From a checkpoint of a small transformer trained on Wikipedia: 3 heads of 32.
Each number is 200 + 40 x the weight over its row's rms, rounded and kept within 0 to 999. Layers, rows and columns count from 0. The size before them is the row's rms in percent of the matrix's.

# layer 4 MLP up, 256x96, rms 0.12, rows 196-220, columns 0-95
095,256,208,182,265,300,179,213,140,202,227,192,187,252,160,217,166,195,204,189,202,238,164,243,137,206,214,147,231,162,185,204,211,224,242,178,275,135,186,170,161,228,155,181,152,73,194,145,199,226,141,243,256,236,221,241,156,217,166,203,211,154,236,188,210,171,148,208,183,165,179,197,204,167,168,269,186,271,177,275,154,197,112,216,173,137,262,216,268,201,178,215,179,191,183,190,241
098,252,210,199,172,189,190,172,185,199,196,263,141,189,205,204,174,166,226,163,138,230,311,130,195,229,200,237,197,180,219,245,222,218,218,256,201,150,271,174,206,228,227,225,214,115,245,198,239,196,183,212,135,212,235,187,180,217,208,178,311,191,260,162,177,249,229,230,225,212,197,131,210,207,323,206,253,222,196,179,226,252,106,181,250,210,249,175,145,199,257,243,227,187,251,194,219
097,176,227,268,220,214,200,243,193,197,229,265,181,185,236,241,190,218,217,244,176,169,195,212,174,208,229,182,186,145,234,150,261,214,154,181,162,122,253,207,290,151,223,226,200,197,180,107,251,206,207,192,201,198,175,161,142,211,171,216,223,227,187,172,129,154,237,147,276,266,189,276,179,250,235,202,172,173,154,228,178,104,247,170,183,183,203,299,239,154,264,170,191,147,219,190,253
107,252,188,135,237,195,193,141,171,183,248,247,173,203,150,168,164,229,174,237,174,188,193,209,227,187,219,197,169,184,144,159,169,264,170,157,204,211,218,162,242,254,136,239,191,270,277,256,167,236,188,249,139,238,215,255,216,250,162,173,118,182,218,207,170,143,235,275,202,184,202,213,203,300,209,247,181,212,163,129,173,189,226,168,213,194,243,222,215,114,218,138,279,240,170,149,199
099,213,260,171,232,193,198,252,189,213,157,231,116,151,209,201,217,207,227,184,161,177,222,201,205,225,183,214,214,173,212,166,115,207,230,163,275,191,182,252,175,261,269,136,174,290,187,203,247,142,219,212,168,110,263,191,188,130,176,226,216,199,269,215,219,240,156,254,190,217,227,210,200,231,113,211,171,256,283,228,255,249,209,158,197,232,171,236,205,234,148,253,234,185,175,258,255
095,187,240,219,176,210,211,204,175,171,159,230,180,132,211,160,162,204,126,204,151,177,244,194,133,193,160,151,272,235,224,161,141,191,198,187,211,160,144,150,203,165,253,205,101,226,150,109,155,173,271,172,230,197,141,214,224,268,181,223,221,156,224,269,238,183,203,189,169,204,208,245,189,125,124,201,171,224,251,219,234,193,225,176,271,263,231,167,204,175,217,218,205,195,290,226,253
099,219,139,214,198,206,240,130,256,209,178,196,172,228,233,170,250,159,173,199,189,138,199,254,170,278,184,185,199,216,248,222,235,269,193,274,240,247,194,231,233,245,235,189,239,205,240,173,245,190,154,210,140,284,210,173,151,202,166,236,126,217,198,208,162,285,219,192,212,126,156,204,210,167,225,200,276,128,196,99,195,246,184,208,205,188,111,193,204,165,214,203,225,131,196,158,144
091,148,227,271,138,198,170,145,250,204,198,223,182,196,255,256,262,112,195,161,220,138,130,246,202,174,199,281,180,242,136,120,176,248,193,211,243,217,213,233,182,208,196,216,112,166,230,235,202,225,159,175,231,194,275,277,151,143,242,139,189,207,200,173,206,267,270,189,200,158,249,199,245,173,265,232,216,163,207,221,238,238,179,230,234,213,220,228,206,190,130,212,193,237,185,222,185
097,156,205,217,180,225,183,301,270,174,223,183,160,186,184,169,104,228,236,166,124,166,269,244,218,145,240,145,195,206,144,229,237,246,174,185,212,155,203,128,114,193,227,126,211,225,196,236,173,201,243,190,181,188,236,143,157,163,198,134,144,188,212,221,260,235,191,174,166,200,179,194,196,200,187,159,187,159,216,119,245,201,274,237,185,246,189,208,132,218,180,174,248,173,197,252,266
109,232,190,205,145,184,205,142,204,335,222,210,165,147,308,179,182,185,111,161,209,153,265,186,253,206,166,192,205,245,129,235,198,188,186,256,162,147,202,205,191,241,123,147,193,233,177,179,188,186,225,213,173,201,203,158,269,194,285,212,212,158,159,228,243,273,181,160,199,183,201,213,185,224,159,173,205,182,214,245,214,223,247,216,196,180,195,267,214,245,148,211,207,136,154,150,137
105,224,238,200,174,207,182,221,139,211,219,174,177,147,191,190,195,167,213,141,240,183,162,241,162,213,224,208,223,162,151,164,200,259,122,210,201,226,208,288,171,141,142,196,207,193,173,238,197,217,212,172,301,142,198,220,123,153,214,341,200,178,166,210,210,131,157,186,178,174,220,166,239,187,127,241,183,243,148,130,202,228,170,250,195,141,200,123,232,221,132,194,210,223,154,187,224
109,167,233,150,189,249,185,214,186,189,159,172,145,177,203,182,125,191,169,144,252,191,224,148,136,242,184,146,153,181,150,131,226,188,193,184,209,213,236,135,205,238,157,163,238,206,214,216,149,201,202,158,158,238,223,206,219,260,240,215,199,235,173,179,243,251,203,169,220,186,227,256,237,184,210,199,215,116,229,193,186,211,188,107,140,251,198,248,119,287,225,185,171,303,272,126,207
091,259,146,191,175,252,190,180,226,133,214,170,194,163,192,120,233,170,273,272,159,167,246,177,160,226,222,238,269,206,233,198,236,243,220,149,229,237,167,252,205,235,194,174,235,171,263,224,252,196,200,228,180,209,264,157,190,250,247,198,150,199,178,221,250,130,220,186,293,190,222,159,225,206,201,166,224,152,264,267,249,221,218,235,245,232,197,162,181,240,262,199,136,289,189,169,247
102,135,258,208,235,148,166,218,199,203,165,140,181,221,231,265,259,198,320,211,203,198,188,207,277,171,210,234,194,209,133,201,200,234,145,204,240,145,195,152,167,182,128,208,276,211,171,167,214,157,186,135,283,140,154,148,257,180,258,211,202,169,189,173,150,206,142,249,191,186,129,197,183,209,197,201,195,214,236,233,226,234,216,214,161,245,198,229,211,174,269,204,103,152,187,232,234
101,160,184,189,158,195,195,215,199,158,173,194,123,239,231,192,207,202,127,188,179,181,224,275,142,196,171,163,256,164,161,213,124,259,264,185,246,217,187,218,214,267,183,252,133,205,225,221,148,179,127,177,214,206,223,216,186,207,161,201,219,228,255,265,207,231,230,207,164,259,265,214,131,210,226,210,149,194,265,227,191,291,226,279,239,206,194,182,195,266,195,261,180,251,218,302,228
083,283,215,214,197,162,267,216,176,157,187,200,205,182,181,210,170,190,240,246,219,179,203,188,251,211,203,242,230,126,161,143,127,194,208,231,134,187,171,112,231,226,149,259,187,248,196,276,193,273,191,163,184,202,212,206,241,128,203,238,179,172,159,279,200,133,198,159,203,236,223,256,136,213,194,252,258,224,210,258,242,251,152,148,170,211,255,227,153,216,179,180,226,237,178,171,104
105,162,203,285,172,205,215,201,205,212,193,145,219,100,220,228,209,183,149,216,216,223,236,285,216,252,137,190,187,215,191,164,117,170,215,230,172,152,229,226,268,178,202,192,172,259,189,231,235,272,258,197,205,222,173,254,117,166,257,155,189,160,180,206,213,161,284,167,153,221,173,168,137,223,240,217,172,225,149,177,203,224,206,218,99,184,192,187,198,267,173,189,250,192,202,257,282
105,174,205,211,214,197,175,215,189,188,137,209,204,192,194,194,161,182,135,183,189,202,255,221,217,137,152,225,176,136,167,196,279,223,252,186,224,276,213,212,188,212,219,206,252,199,256,209,274,251,212,186,144,135,235,203,238,162,202,199,206,231,157,225,222,248,167,206,239,84,253,173,183,246,324,106,219,163,275,189,215,234,210,156,199,227,211,279,178,210,167,222,131,224,216,144,201
104,175,198,195,176,243,245,123,160,108,142,201,272,311,266,233,186,194,118,191,176,159,157,232,171,225,280,204,259,222,240,192,232,256,287,140,173,146,220,218,229,225,155,178,251,176,170,217,183,184,205,205,200,261,210,214,193,247,183,229,290,186,164,180,176,176,192,205,213,247,219,171,204,218,201,252,265,223,212,174,258,230,204,267,225,131,225,183,174,176,178,169,197,177,148,201,208
103,124,190,149,202,226,187,215,227,204,203,201,170,194,147,263,129,226,200,231,161,218,246,256,301,207,155,239,185,211,170,198,218,242,175,223,244,214,173,154,203,236,210,218,260,106,181,180,222,204,206,215,92,219,177,158,180,164,169,144,130,164,199,178,277,248,252,173,210,129,204,193,163,168,244,201,233,262,228,153,174,215,177,140,193,178,175,247,262,160,216,94,204,205,191,165,207
104,203,181,186,192,128,160,174,217,214,261,179,178,185,161,173,195,171,222,229,182,225,182,221,267,227,132,107,181,140,229,127,150,230,134,198,263,144,151,225,115,204,165,161,200,173,226,216,221,205,164,199,157,196,216,259,272,189,217,176,186,151,221,101,206,248,277,178,229,198,170,191,196,237,196,215,167,158,210,175,194,185,248,116,162,136,241,188,212,242,217,224,194,310,194,240,189
089,190,294,152,286,211,108,127,227,207,190,234,212,281,147,238,214,197,174,235,204,190,289,151,224,255,202,227,133,150,218,265,236,229,207,221,211,188,184,178,150,213,199,138,185,236,250,145,222,192,230,164,171,224,183,246,242,208,216,203,206,241,233,198,264,156,262,130,163,249,201,259,173,178,207,266,202,165,239,175,198,214,152,132,158,210,249,226,161,195,202,256,193,201,185,230,244
095,204,210,184,166,171,185,166,191,208,186,161,248,195,217,196,92,177,195,147,217,258,154,170,245,113,193,185,185,259,249,176,216,264,127,157,157,160,229,82,219,212,176,244,178,147,214,275,226,250,196,191,202,207,203,263,234,171,153,206,183,125,141,258,175,98,195,192,242,150,186,254,218,202,225,209,202,234,200,147,179,243,202,201,224,123,220,207,250,170,221,187,153,199,211,199,157
099,223,261,183,201,100,193,233,174,194,169,263,237,215,199,239,190,175,238,229,285,200,183,229,222,196,269,200,202,207,158,196,219,239,143,240,190,130,260,124,185,147,236,243,294,130,147,172,232,170,154,180,213,168,144,190,182,253,149,242,232,156,159,167,252,127,248,255,201,171,195,218,219,258,199,184,236,238,221,221,202,196,227,163,228,136,266,205,238,196,265,159,178,161,188,216,218
098,170,245,235,199,157,201,112,158,237,243,199,233,234,205,287,179,235,232,225,111,171,219,214,144,204,178,223,167,161,213,168,246,243,144,155,232,209,166,173,198,207,230,157,192,235,207,192,79,234,237,255,228,204,157,210,165,151,222,194,193,209,180,219,193,207,214,214,195,205,151,214,134,165,170,277,221,226,199,166,196,183,258,250,193,253,211,244,197,321,160,232,153,200,209,298,243
# layer 4 MLP down (transposed), 256x96, rms 0.0674, rows 196-219, columns 0-95
092,164,234,216,246,258,194,173,188,181,208,225,205,208,215,184,262,225,149,171,216,153,191,219,220,233,161,270,190,228,281,281,214,189,216,212,147,223,112,276,188,255,232,219,195,209,250,236,184,237,156,194,187,212,266,224,238,130,218,217,157,215,161,167,200,226,246,201,177,116,280,183,245,192,138,163,216,169,200,140,165,223,185,130,180,90,99,190,207,178,178,201,246,220,179,183,209
107,173,250,134,225,183,152,130,260,109,168,211,137,194,204,239,144,198,195,232,187,169,175,213,169,227,233,177,221,241,145,168,283,235,289,230,180,177,200,229,227,220,220,179,228,299,136,207,121,141,143,220,189,174,192,173,215,204,173,224,246,212,209,231,235,264,188,213,231,222,204,235,237,162,239,133,242,212,174,232,214,175,171,175,128,80,169,179,185,153,200,179,174,210,187,204,227
091,195,170,207,205,202,169,217,180,208,153,142,255,245,258,241,137,206,175,221,249,191,208,160,274,155,183,193,227,180,238,193,166,122,224,166,242,212,125,168,204,244,232,186,313,211,134,308,205,210,159,274,186,235,208,186,213,248,165,239,192,174,176,270,202,192,180,213,234,163,166,160,207,122,221,135,167,180,264,203,220,250,180,227,206,197,261,181,213,214,222,230,196,307,156,204,209
111,153,176,175,180,203,234,162,151,145,237,147,149,151,216,226,161,212,229,167,192,187,193,219,245,245,158,224,144,131,194,159,210,244,273,201,208,161,190,231,166,109,221,190,189,210,185,204,164,208,204,234,163,201,272,208,242,317,172,197,263,280,157,188,144,188,227,190,180,186,175,178,269,212,200,207,216,226,162,161,265,248,212,89,200,184,144,203,188,103,190,229,181,217,253,227,161
097,185,242,230,195,208,175,184,238,198,238,184,214,200,275,205,233,232,242,155,211,146,266,246,256,205,202,212,192,111,234,156,146,148,192,237,253,199,185,173,178,207,215,75,250,229,267,151,141,220,164,216,214,142,197,137,233,158,171,233,230,157,230,206,198,209,197,215,204,196,262,133,303,165,264,190,204,211,145,162,217,173,150,107,163,190,170,163,196,162,178,222,206,135,208,195,202
102,185,231,177,166,225,138,177,234,181,269,171,219,185,206,149,178,165,181,256,271,230,205,115,258,189,220,237,160,165,243,146,207,200,242,253,202,234,121,196,182,161,235,98,171,165,194,164,190,215,193,180,203,254,200,178,215,277,171,208,205,257,199,224,156,176,238,211,173,205,210,234,191,237,171,208,165,272,202,163,249,223,165,173,201,97,238,331,201,191,158,193,252,208,263,166,197
096,245,197,240,136,152,208,276,160,210,229,218,191,267,199,214,170,249,284,239,220,188,116,161,168,203,224,143,214,160,167,168,258,217,196,210,193,120,192,172,187,200,189,213,179,190,189,229,213,237,170,198,197,178,157,265,159,163,286,250,143,235,136,195,221,147,214,235,127,184,184,234,152,163,176,282,228,174,214,194,202,208,141,267,258,236,174,142,214,261,168,222,186,203,110,200,243
096,135,206,171,135,232,211,223,187,285,161,163,242,215,196,275,226,173,191,268,235,172,214,204,192,203,133,252,163,160,190,209,180,179,205,247,210,107,248,163,146,236,211,194,178,161,189,234,157,265,209,223,224,223,279,239,172,159,251,168,144,265,192,188,202,185,223,179,148,168,256,190,201,222,175,149,252,168,196,275,207,179,164,109,256,163,248,114,218,220,197,211,156,202,133,219,174
099,227,201,273,183,250,194,225,207,175,187,260,195,221,171,182,171,217,301,228,202,197,116,156,194,234,219,154,268,224,163,163,180,181,184,217,222,167,275,102,147,217,225,218,219,159,163,198,228,162,230,171,189,196,252,235,200,264,227,214,201,122,139,206,237,198,186,218,191,151,249,257,177,129,216,118,162,153,215,184,143,210,273,242,197,211,281,199,155,217,186,238,265,154,212,236,239
099,244,213,186,240,164,140,89,194,253,206,185,156,257,289,222,113,217,196,171,113,169,216,160,220,166,167,131,177,242,217,208,182,244,161,194,196,194,216,203,181,235,265,151,127,166,146,182,192,196,215,172,222,214,163,183,157,145,220,223,205,219,205,135,228,274,184,169,210,245,202,234,128,225,185,217,254,209,215,181,224,212,185,240,196,185,121,198,251,262,233,277,219,156,138,182,169
104,220,204,192,165,198,297,202,276,181,152,134,183,242,213,125,252,193,216,241,159,201,262,128,199,147,234,139,187,157,233,213,228,199,186,264,202,215,200,185,254,238,159,201,195,171,178,224,214,155,192,168,111,191,191,251,218,173,181,166,177,244,219,195,212,181,284,250,314,246,180,247,131,179,283,220,235,179,186,206,165,163,153,205,194,165,182,237,138,219,217,182,210,149,241,193,260
111,147,157,187,191,137,237,123,223,229,190,185,326,152,182,197,188,104,216,212,232,176,218,211,121,230,197,208,177,210,188,249,151,173,289,177,214,207,250,259,210,228,181,168,219,264,194,135,206,249,265,208,181,202,126,210,212,170,206,223,230,175,238,237,185,125,105,200,167,175,204,145,207,188,190,193,260,179,252,173,230,181,185,132,196,215,216,191,174,164,230,256,199,225,201,158,130
095,220,203,211,173,179,228,182,217,209,199,177,183,138,199,184,130,179,210,168,215,181,241,159,147,231,209,185,195,177,259,205,189,201,203,254,239,246,206,265,234,252,153,158,208,201,203,172,195,189,192,274,299,147,261,198,239,279,211,226,119,180,221,252,224,132,212,208,179,143,176,224,105,194,221,153,194,211,308,181,307,251,214,170,212,118,176,193,228,216,180,170,205,241,163,162,144
098,162,188,146,238,250,212,217,189,105,206,240,241,212,185,169,272,178,173,168,184,181,305,211,153,250,156,242,132,280,213,233,244,254,237,110,193,239,236,193,262,175,272,162,255,153,189,209,190,239,207,208,187,258,178,253,175,216,196,218,188,246,210,236,226,253,225,189,153,204,226,229,247,185,246,156,157,198,252,200,113,160,173,202,163,238,143,187,232,224,161,198,214,210,237,225,255
098,274,188,251,217,199,249,283,194,166,249,179,223,173,165,183,98,169,231,241,187,211,188,211,270,231,165,236,128,237,170,172,251,150,204,236,183,192,200,280,243,227,192,219,251,187,210,229,259,210,203,262,200,200,212,176,169,130,238,192,155,198,171,223,176,200,121,208,245,132,246,193,188,171,221,268,255,225,148,199,160,169,235,186,180,235,158,143,166,193,107,210,251,128,237,174,175
084,145,154,175,254,142,121,128,183,209,207,226,221,197,153,212,258,184,225,209,193,191,234,231,194,254,240,285,163,168,190,173,222,210,169,85,209,247,219,220,246,153,240,225,250,198,167,231,215,173,222,234,186,203,153,218,153,204,190,145,227,248,274,179,197,203,160,112,189,162,184,183,251,162,223,203,235,181,199,169,86,167,251,218,199,134,199,195,171,136,185,210,232,121,250,172,215
112,216,141,205,173,250,193,147,188,196,244,224,210,212,204,159,255,213,184,117,122,238,194,123,205,214,169,238,237,79,214,198,214,150,188,166,214,153,132,164,152,140,223,170,185,182,250,157,226,182,255,166,161,240,203,255,217,230,227,209,154,193,152,198,200,180,117,219,145,181,204,139,228,225,90,195,163,179,155,125,205,212,166,197,196,241,203,223,219,156,213,142,149,227,197,185,140
101,153,245,186,238,168,149,168,246,162,107,139,142,194,222,188,250,219,205,180,230,142,222,217,313,238,232,260,177,233,248,196,230,165,186,207,205,221,168,260,154,239,121,259,218,131,226,194,198,209,147,210,222,188,228,181,225,146,207,217,232,215,222,244,182,152,167,196,219,197,191,160,257,197,137,178,243,186,203,229,198,65,218,173,218,263,217,240,132,230,161,169,179,193,153,201,216
101,198,122,205,133,217,235,255,237,205,237,209,259,227,260,150,307,196,211,230,164,147,253,329,273,142,258,205,220,197,196,187,263,155,211,243,248,184,256,225,195,185,248,216,194,176,195,137,174,152,228,206,207,212,203,126,187,167,222,217,169,226,192,219,112,191,265,219,144,142,187,226,209,177,212,170,154,186,165,201,188,237,232,248,249,194,189,194,231,223,152,208,241,188,163,157,223
104,202,220,174,237,228,220,165,97,112,191,153,221,146,230,155,128,163,175,209,213,146,220,232,209,218,211,155,227,245,287,162,216,223,205,219,291,205,265,182,267,208,164,197,231,165,183,192,161,202,148,154,192,194,213,198,95,183,172,151,162,183,161,202,280,280,179,222,214,241,202,139,143,172,182,188,235,185,205,241,219,143,192,205,152,252,206,237,262,211,229,210,246,242,222,237,234
100,185,197,223,187,140,206,209,195,233,186,142,194,233,147,197,157,176,166,192,106,267,193,185,172,159,198,195,202,200,209,212,182,130,163,177,271,190,264,159,156,177,247,143,217,245,197,130,250,244,258,242,194,155,267,205,307,262,203,191,225,74,190,180,243,173,205,211,225,168,221,243,126,200,223,226,199,157,233,210,220,222,184,130,291,190,170,180,195,214,249,236,229,216,163,196,194
096,214,147,191,132,262,229,265,271,249,188,163,231,209,250,227,179,221,178,220,231,164,198,216,117,195,135,187,223,188,168,214,193,145,101,103,191,206,222,210,159,167,208,216,182,189,220,184,145,201,200,248,262,160,122,201,153,170,258,185,149,209,185,183,179,169,197,215,198,177,194,158,212,167,187,300,147,226,192,169,242,227,203,245,200,304,162,150,201,182,228,227,153,294,205,209,212
096,177,168,155,176,272,147,234,176,143,209,239,205,151,152,144,160,188,174,261,214,256,145,253,221,175,177,179,205,169,252,215,196,134,164,137,199,213,244,216,200,277,150,230,156,202,155,196,254,253,221,200,186,155,227,260,185,226,250,164,221,164,205,218,246,166,158,224,192,181,161,221,163,195,204,215,207,129,147,209,176,220,213,286,103,309,202,148,228,190,204,254,252,246,235,209,237
099,220,119,182,133,234,251,234,128,154,217,141,183,239,229,201,201,214,199,147,187,253,141,196,210,224,260,242,241,234,239,150,235,200,230,209,213,228,158,197,195,159,231,190,213,149,205,237,225,200,162,197,199,166,256,144,176,229,214,97,156,254,158,191,179,144,255,177,147,197,198,183,202,128,270,223,241,226,249,202,277,242,233,128,180,276,199,160,179,225,180,208,241,225,279,185,252
# layer 4 MLP gate, 256x96, rms 0.125, rows 197-220, columns 0-95
100,258,127,213,220,193,199,157,151,188,198,207,164,258,153,230,142,174,237,170,185,230,252,116,190,203,261,162,242,228,216,214,255,205,198,262,226,189,171,195,164,219,161,185,199,145,239,219,192,129,187,194,167,201,218,142,135,166,168,185,204,193,290,174,180,202,185,150,178,217,162,220,227,231,242,196,178,225,257,124,220,267,233,166,298,303,273,211,183,187,122,252,213,229,228,183,173
110,168,266,243,174,203,257,229,197,252,198,254,231,189,218,202,207,253,230,238,192,167,164,240,164,274,181,137,195,175,193,150,191,233,100,171,152,171,235,222,259,140,234,243,129,233,176,122,218,219,273,233,205,239,137,254,195,185,149,256,139,253,152,227,153,158,195,172,272,261,210,193,214,163,241,220,190,157,157,227,161,191,267,196,194,177,219,252,221,229,212,162,194,157,215,147,175
115,152,232,139,230,219,197,194,189,208,217,267,133,237,203,239,215,192,259,99,211,219,164,165,192,175,226,136,129,183,100,176,160,148,284,158,205,216,138,173,195,232,190,121,203,231,224,208,165,179,174,255,205,147,260,218,218,136,167,222,190,188,206,141,131,191,207,263,110,217,224,167,238,267,141,183,210,184,181,191,235,189,207,161,193,151,239,232,168,160,180,254,167,195,166,209,180
104,254,227,243,207,104,198,164,201,177,194,122,212,202,221,133,127,208,214,221,134,165,155,295,188,224,157,241,213,234,267,170,224,187,203,210,210,130,168,150,308,203,236,161,152,214,198,232,160,265,258,211,175,208,169,179,153,215,206,181,191,165,212,174,190,202,196,225,102,139,152,145,254,158,213,146,261,215,201,207,177,179,217,151,242,222,258,182,182,230,189,218,199,254,227,162,162
099,155,194,210,194,238,172,192,151,120,265,139,222,264,182,178,200,170,226,253,293,187,189,183,225,140,260,192,266,172,221,213,217,141,224,212,238,172,229,209,180,223,94,123,279,147,259,218,269,231,196,202,181,247,170,140,151,202,182,182,177,193,218,147,175,204,204,251,209,207,233,274,131,197,193,157,196,212,186,217,230,197,214,245,124,197,190,138,193,227,140,151,212,143,196,167,183
097,214,280,170,158,228,220,145,241,144,299,174,201,264,232,207,237,213,105,234,247,197,205,164,194,221,222,210,214,238,217,223,224,208,204,173,284,171,173,226,191,220,189,203,268,166,227,218,165,178,196,178,125,271,202,187,276,195,256,203,168,289,231,144,95,214,190,180,196,230,208,233,167,190,148,165,220,183,203,131,183,220,180,150,240,161,223,212,139,195,209,209,219,258,164,191,116
096,204,187,188,106,138,145,172,220,289,201,206,242,208,252,250,247,160,162,242,254,187,218,242,193,140,126,186,133,129,148,112,191,180,172,179,194,151,197,230,189,204,217,242,158,142,255,206,186,198,189,155,227,234,246,202,199,204,238,172,212,292,201,155,217,296,237,215,179,188,203,218,224,179,291,186,228,120,233,187,230,214,228,189,207,184,231,206,163,162,135,204,206,243,202,253,188
101,228,180,181,237,252,290,160,242,218,185,169,189,136,155,275,271,135,172,154,221,250,98,166,199,184,206,192,175,129,177,257,237,147,214,222,232,205,240,256,187,183,263,244,179,158,217,166,217,225,212,202,134,229,143,192,221,167,181,197,179,168,139,216,265,186,270,172,205,137,178,187,195,161,169,120,222,202,239,139,221,156,165,241,212,189,164,145,189,184,237,247,252,198,249,219,185
103,266,183,164,145,182,121,236,184,220,296,146,173,168,144,224,230,184,138,189,182,223,245,189,158,187,232,141,212,216,118,206,227,213,230,105,267,180,231,238,177,182,170,235,179,246,207,205,202,126,196,257,204,178,236,178,237,123,152,209,147,172,140,293,186,156,204,108,245,166,202,179,192,245,175,239,145,194,210,234,260,150,228,146,238,207,225,208,182,206,202,182,220,222,205,186,198
100,69,155,189,250,246,163,130,176,258,186,168,264,215,253,206,166,172,180,217,235,175,166,168,172,223,292,248,200,180,168,229,238,174,239,192,262,196,210,155,260,147,171,220,177,203,123,235,266,216,195,226,191,186,194,160,152,191,220,199,240,247,192,192,188,229,177,174,253,200,242,209,180,194,173,245,234,214,229,154,150,195,171,249,149,205,199,226,145,238,296,144,182,220,257,116,188
106,176,159,180,187,240,199,227,167,180,209,183,156,156,192,214,210,170,181,138,181,187,218,221,200,137,174,155,228,231,171,149,285,172,172,200,233,234,116,122,219,272,191,192,208,135,140,259,187,254,274,249,220,182,180,271,206,244,183,195,227,208,166,166,159,213,216,186,112,223,191,239,229,256,148,261,208,208,154,184,226,225,128,111,119,203,172,263,180,205,241,195,253,243,231,172,227
094,221,107,242,167,221,197,200,185,157,229,218,265,162,142,121,185,175,234,222,194,154,229,137,143,250,242,186,220,160,225,158,113,264,169,186,264,179,202,212,184,203,183,224,170,102,196,174,252,252,221,231,216,208,242,183,224,169,186,217,191,149,182,223,272,232,209,207,287,140,165,143,173,150,179,128,200,207,230,166,241,190,179,202,194,211,178,203,197,303,212,163,160,266,252,199,191
102,188,211,166,179,200,227,244,213,210,150,237,179,162,242,209,190,118,181,189,247,257,255,198,124,244,169,187,233,165,226,200,186,137,213,248,108,247,266,264,182,187,216,170,179,156,228,182,200,184,189,179,138,225,198,234,175,244,168,153,220,217,200,128,236,260,191,180,190,232,208,160,199,185,230,198,156,125,277,209,100,100,190,195,208,141,193,145,142,216,228,215,245,120,205,187,240
096,185,205,199,172,184,183,208,156,269,205,190,198,185,154,195,176,261,163,242,233,155,184,174,263,202,264,226,250,181,215,221,284,155,165,236,195,198,191,191,258,167,216,197,281,199,145,146,177,168,232,165,193,221,237,190,237,146,214,199,159,162,175,231,222,153,197,143,217,124,195,170,231,163,198,284,240,198,157,221,170,100,174,189,237,133,251,167,169,150,118,158,156,119,189,136,253
084,117,218,176,203,223,218,170,247,271,220,211,150,230,230,244,202,219,181,201,192,171,192,246,128,159,168,232,205,301,196,201,248,161,248,183,215,186,197,284,192,220,168,155,214,236,133,127,179,196,270,262,151,192,193,202,233,217,237,212,186,183,246,115,199,208,143,183,157,178,189,195,136,174,129,168,155,201,196,238,142,184,207,175,219,230,166,240,145,190,144,274,118,252,151,164,219
104,183,205,211,237,177,169,193,119,191,189,238,149,169,203,140,200,178,152,156,210,236,222,147,155,201,186,314,233,134,180,136,262,149,183,131,229,203,164,139,138,194,231,190,167,151,198,162,223,220,136,150,168,219,201,308,234,206,228,220,191,233,229,184,181,255,148,238,161,203,161,166,127,163,148,207,176,200,147,197,184,188,192,225,189,157,220,207,205,200,251,204,202,225,234,83,160
109,183,163,185,157,211,198,217,221,268,142,312,227,285,167,287,178,210,173,238,194,165,170,164,157,141,208,212,144,241,167,143,229,252,220,275,196,263,194,227,237,203,206,203,223,234,185,286,190,198,234,217,198,265,204,257,172,168,147,212,138,143,200,122,189,231,228,259,253,148,269,151,230,210,212,193,163,218,218,222,174,195,232,178,179,216,253,257,233,130,195,164,212,191,226,184,211
109,172,260,175,172,175,275,128,178,108,184,223,249,280,155,246,261,220,181,168,164,172,171,230,214,256,211,200,242,155,224,127,255,207,145,154,180,166,253,225,195,190,209,233,246,219,182,182,150,190,213,217,224,182,237,247,214,265,220,206,223,192,243,186,216,254,209,243,213,195,139,196,212,253,202,311,198,199,115,240,246,205,187,267,258,131,223,184,126,181,189,181,226,192,230,198,242
099,214,223,256,201,133,158,194,229,198,111,229,207,220,210,236,262,181,192,151,223,162,131,185,203,190,170,211,177,222,154,212,205,224,199,222,195,241,252,177,173,139,156,170,136,185,232,237,214,198,200,180,249,190,120,139,177,227,208,150,191,235,127,215,157,195,126,147,226,151,187,207,274,225,228,159,159,258,188,305,229,277,266,196,297,217,219,174,207,240,135,217,196,192,238,151,216
099,244,168,149,216,173,185,150,210,221,240,218,170,171,194,209,185,181,139,208,166,309,238,199,256,228,116,151,113,196,220,166,235,227,129,183,253,165,195,210,144,224,202,175,199,214,274,265,247,226,212,165,211,205,217,247,228,113,154,146,161,175,145,128,149,228,197,191,169,184,176,201,194,273,187,292,202,189,188,208,163,194,214,170,154,182,225,163,250,236,133,205,149,199,162,252,171
091,196,221,196,198,134,164,113,199,191,262,180,192,239,144,234,186,205,193,212,131,133,243,192,235,154,180,165,205,148,218,252,208,317,239,219,234,183,260,248,169,198,250,152,230,215,181,179,250,227,175,170,171,191,183,184,236,195,159,202,261,206,213,231,174,152,286,211,250,181,192,288,194,204,251,227,184,168,165,176,202,111,149,188,256,180,195,246,219,219,136,159,176,114,264,201,188
100,187,267,181,170,144,196,209,271,120,174,199,189,135,242,244,121,273,209,203,110,218,150,192,218,276,195,198,161,179,150,190,231,230,198,178,246,250,142,189,218,184,228,209,208,120,260,174,216,172,230,237,205,240,172,195,199,209,214,226,163,199,161,155,250,142,223,229,214,175,212,172,204,217,191,72,228,273,219,232,224,221,217,242,166,230,235,159,148,132,200,238,222,138,234,189,167
096,143,214,199,130,155,269,218,215,252,166,245,151,165,188,191,183,172,303,265,209,273,235,200,171,137,219,192,208,241,157,124,187,231,186,216,162,144,139,211,225,215,195,228,194,193,193,194,211,222,260,156,228,173,115,193,241,215,139,266,186,142,215,145,291,260,168,184,255,151,248,172,197,173,124,199,208,168,206,245,191,221,147,193,185,174,211,196,182,200,226,218,204,177,129,244,253
108,235,121,242,159,217,222,182,148,164,179,142,141,139,157,116,233,212,195,224,257,212,126,239,234,109,200,169,206,190,134,274,218,221,232,188,168,208,233,248,179,256,194,249,227,122,213,204,246,178,188,232,168,123,202,257,229,264,209,236,188,151,256,234,205,149,231,168,232,185,216,173,173,151,207,158,187,159,192,168,183,168,189,163,183,166,244,177,214,111,192,189,239,180,214,217,120